python train.py --d_model=512 --n_head=8 --rope_base=10000.0 --init_std_qkv=0.0572 --beta2=0.99 --weight_decay=0.27 --warmup_steps=362 --seq_len=1024
Each number is 128 + 32 x the weight over its row's rms, rounded and kept within 0 to 255. Layers, rows and columns count from 0. Numbers have three digits each. The size before them is the row's rms in percent of the matrix's.

# down: layer 3 MLP down (transposed), 1344x512, rms 0.0274, rows 553-566, columns 192-255
# gate: layer 3 MLP gate, 1344x512, rms 0.0506, rows 554-566, columns 192-255
# up: layer 3 MLP up, 1344x512, rms 0.0495, rows 554-566, columns 192-255
down553 097:107093079153137147123110148124126111104069165162109139163188081129148104110177099128148152075171121097124126093209121108169120108148117145144125134111137099184169154107093104145118139086102111
gate554 099:156154046115126104118121180136124160090182155122160166093131116207088110150093109095115185119130120135119134141073125145169125146058129154129153074104080104143088181072091128152155120075110076
up554 099:061106178096086071070134137089131079172111113158097069101160059105142125139137147158160155088115076139080104156079101163174170093192118171168165112161089132153149141176107077107162187157159192
down554 099:115147120139114087094181042104164168151171041093113136150114075113151144144149055138150101075129147173151090158078215112155145131097121096135101103109096159087137154103164103073138150097150181
gate555 101:137104122149138106150157137087125103131108177127187138191177186095147166110148067094063091118151173106141140084053108143156116130124129157185176133188150150084191155127089059125102150111143103
up555 101:038119145067124127214149112112139108181130154182089105116173122140102107094198171128121106111119099173094090167162145136098069164135052109145154146135117153118148164123085102097081111097076085
down555 097:144186163173155038141111101123146041185135132155090039102137115098144114097156145138137165130179090127046111109138153123100103153081116087149124113151083136078178092170185079135130118100139126
gate556 101:150166151095134115093110124167184135136168134104143071111149139164118164118169133099170136108137097155068144128140162156123171146132110147081152053117135144140162155109145186129092154104139141
up556 102:178092113144126128101173126097078113179179103131115100130176158105120118056134161168152184116119150165079140115108116130151087090133159152090120162195116110156188168116130145156111134124093143
down556 106:148114151092103157139100101144140089076101151091143149169098083079160221079106109080098111142096119140163145084106167162106096152109148115186109127126051142170085134109142115173137152093128104
gate557 100:089145126113121093119179119172165139161169114177117179094132099117134065128123112079113093150070177122156098127135130127162102116157160095186166142065084107077088096146070080177192160147165128
up557 100:147115124153132125112154163070134146124144082146084159166183069143138098069111105058066088142144177142079180122096153130163133149128133100093121108160178135154081110128152177128165126084124105
down557 097:107145157145101130148109099132096185134124127121062087070174116107110104157129131168102128135126138192145136154069115179128156110108152120147066107167158126099147116100159148131122099163148155
gate558 097:127201107135172182162136129093154084149142094128078129105159106150128117151132163111129090147144073087148159111188070152095140120128151152198157172131106145131148119166062169111187151158086094
up558 097:164130121077169103099133073138106129180139182119155165109098137085089094102165155072132075163128135089092157099130192200148138164123154088135169128143106156195133115172159099117094118177147165
down558 098:130225106117124144139098117122118062090155114071192219158116157117130082150165177132137070124165149097105127080117145161134108191116136151146148149156094078133156185148149105119145147153114076
gate559 097:119122105194106110124054118080140147062142173160149189168149134123141132109149188150100172086137119112167175126137109151093134100130113110131104128120155088129152166070123112095106085110133170
up559 099:155083101096090146153116156205116126192139156149087128185118118137132159122160132094177128129088151149187097103063116084106176127179153140137149114076185118126127187156139218125076173148069177
down559 098:132148149153142154072157094147143177163146145124126121146134168105068085087212103116139132103113121103123137147140113132099088104107108105108127159074086084090113042134134156115129137181131128
gate560 102:137171147127166168128116070092107107192115116129132101108160110131139204191115145113171087128072075119105151215102157083126097165183116098054144085132152118130133153121129170075161121162141128
up560 101:154130151152101095150134121114155151073153165114076160173155142088149082154166183156127128116134054066147146201080157164152121114113095091093174097175120181176136134130140099110190182128124082
down560 098:085122162102131094145109139118127085135045129135101122141172122162088170142062067148076165071134114126195085080156070158150097106139207134161163116146114175132106141118112187166085149118097173
gate561 097:150179132151127129110144087128146142122089096163146109114087095157120096090131090062158142093164105152178100106127175119175128169037114083121178149155118114135118104115151137136094066069095106
up561 099:172086150115105145134117151087148074139080077101119148095132077099146140183067122108183116158101109121124129146124082094091122092146085126097122163123113125129107153174161116146193090130118102
down561 099:124131108133160157104060100120064126145099177122110155113124127118142082141125126181122113088124147173093085183132137062086152133094074099105178121163130098131097165155133084173126125135137179
gate562 105:148175123111131178136103190121108133094106146135078085125154162151113106151172115131131125161087070030118097139108118112147089149111087107129081117132196110058159118113120160184097108124150166
up562 101:141127144125044176103102116088179117116100093131127140099150099090108199177137109133135154115150151175104145076112104127161116102159158137076140120150097173162092112109159086067105110152083160
down562 097:139136164071118054156123138131087117087109159099103147175114119152080109081155179097150161101134126139148116165192107088090164154091081118122144103092135162158102105104161119153129162111164071
gate563 098:142117142152111130159170201169186058101111104112126161133082129122146145127159070106091132137150101110125112122118163133095079133119118118132106113119124075120149109096089178090134164128154101
up563 101:120117096131133094092160153111155090181110160164179157078089118113109077131130124117115158137091072100136142149125138138144141120078154109133156082101171151147147146139079170187098152140151068
down563 100:142117114134131141117166138153108110112121159144119100174162138090153123150158111092141107084105098109180132140131093111210145114144065131060097126099146161118146119145100119161122207185109117
gate564 101:096154114169163109125163092134153064102193074111137106147096093155130085171147140160167126140086161142103106103073122159176132164131067087148098073077163082091090134109188118150109105100153116
up564 102:115089134149190149112161133139129103053084176071112096093062081146072110093096069119133096161156157068109157132150128144168092112122197153110116163106121110131121163100095091136135100135106119
down564 092:097144148125168098174119184153138100128138146110177097109182137124138102135174160160171147119125133115138138164114147115160096138145063181167124161178163138098142078113120127124179098155120056
gate565 102:105140093169148163110096141116159170061141141168135120104101149144135123096132120193110092116099118100115157121092181087126108135159102081108122067094146165160097124165096080157125077170151132
up565 100:112160120135139093178180086131139125136164089080165112148148167153167118168131114105151150198116132073122068122119157102158146113173096161122191113145105143092171129138130184177144139097155178
down565 101:169146118177122169131111093073167163146139095149147129136120193216162136103113116131142109091124088113211089092149131078153102108130090092062121013135110124097111143095184130059140151081108152
gate566 102:156155092144104119104162178140127126154187096123144114104151087125095071121113173102127109124173143170073084103168163126136128159082076187159083146080169139150171143134142123109108145077133171
up566 105:179171101105147080084166108109160104084184141124102121152143167110122103159080144115129123083075103129088094171170183088148142097140171089135155136130134083174128136149166150175170125116048174
down566 104:167120151172143097089178190085136083117135113146093115160102024135085121176131131111108148125173087181151116143172126138148096134151156157123180114083204142086127186166129144136167141166096132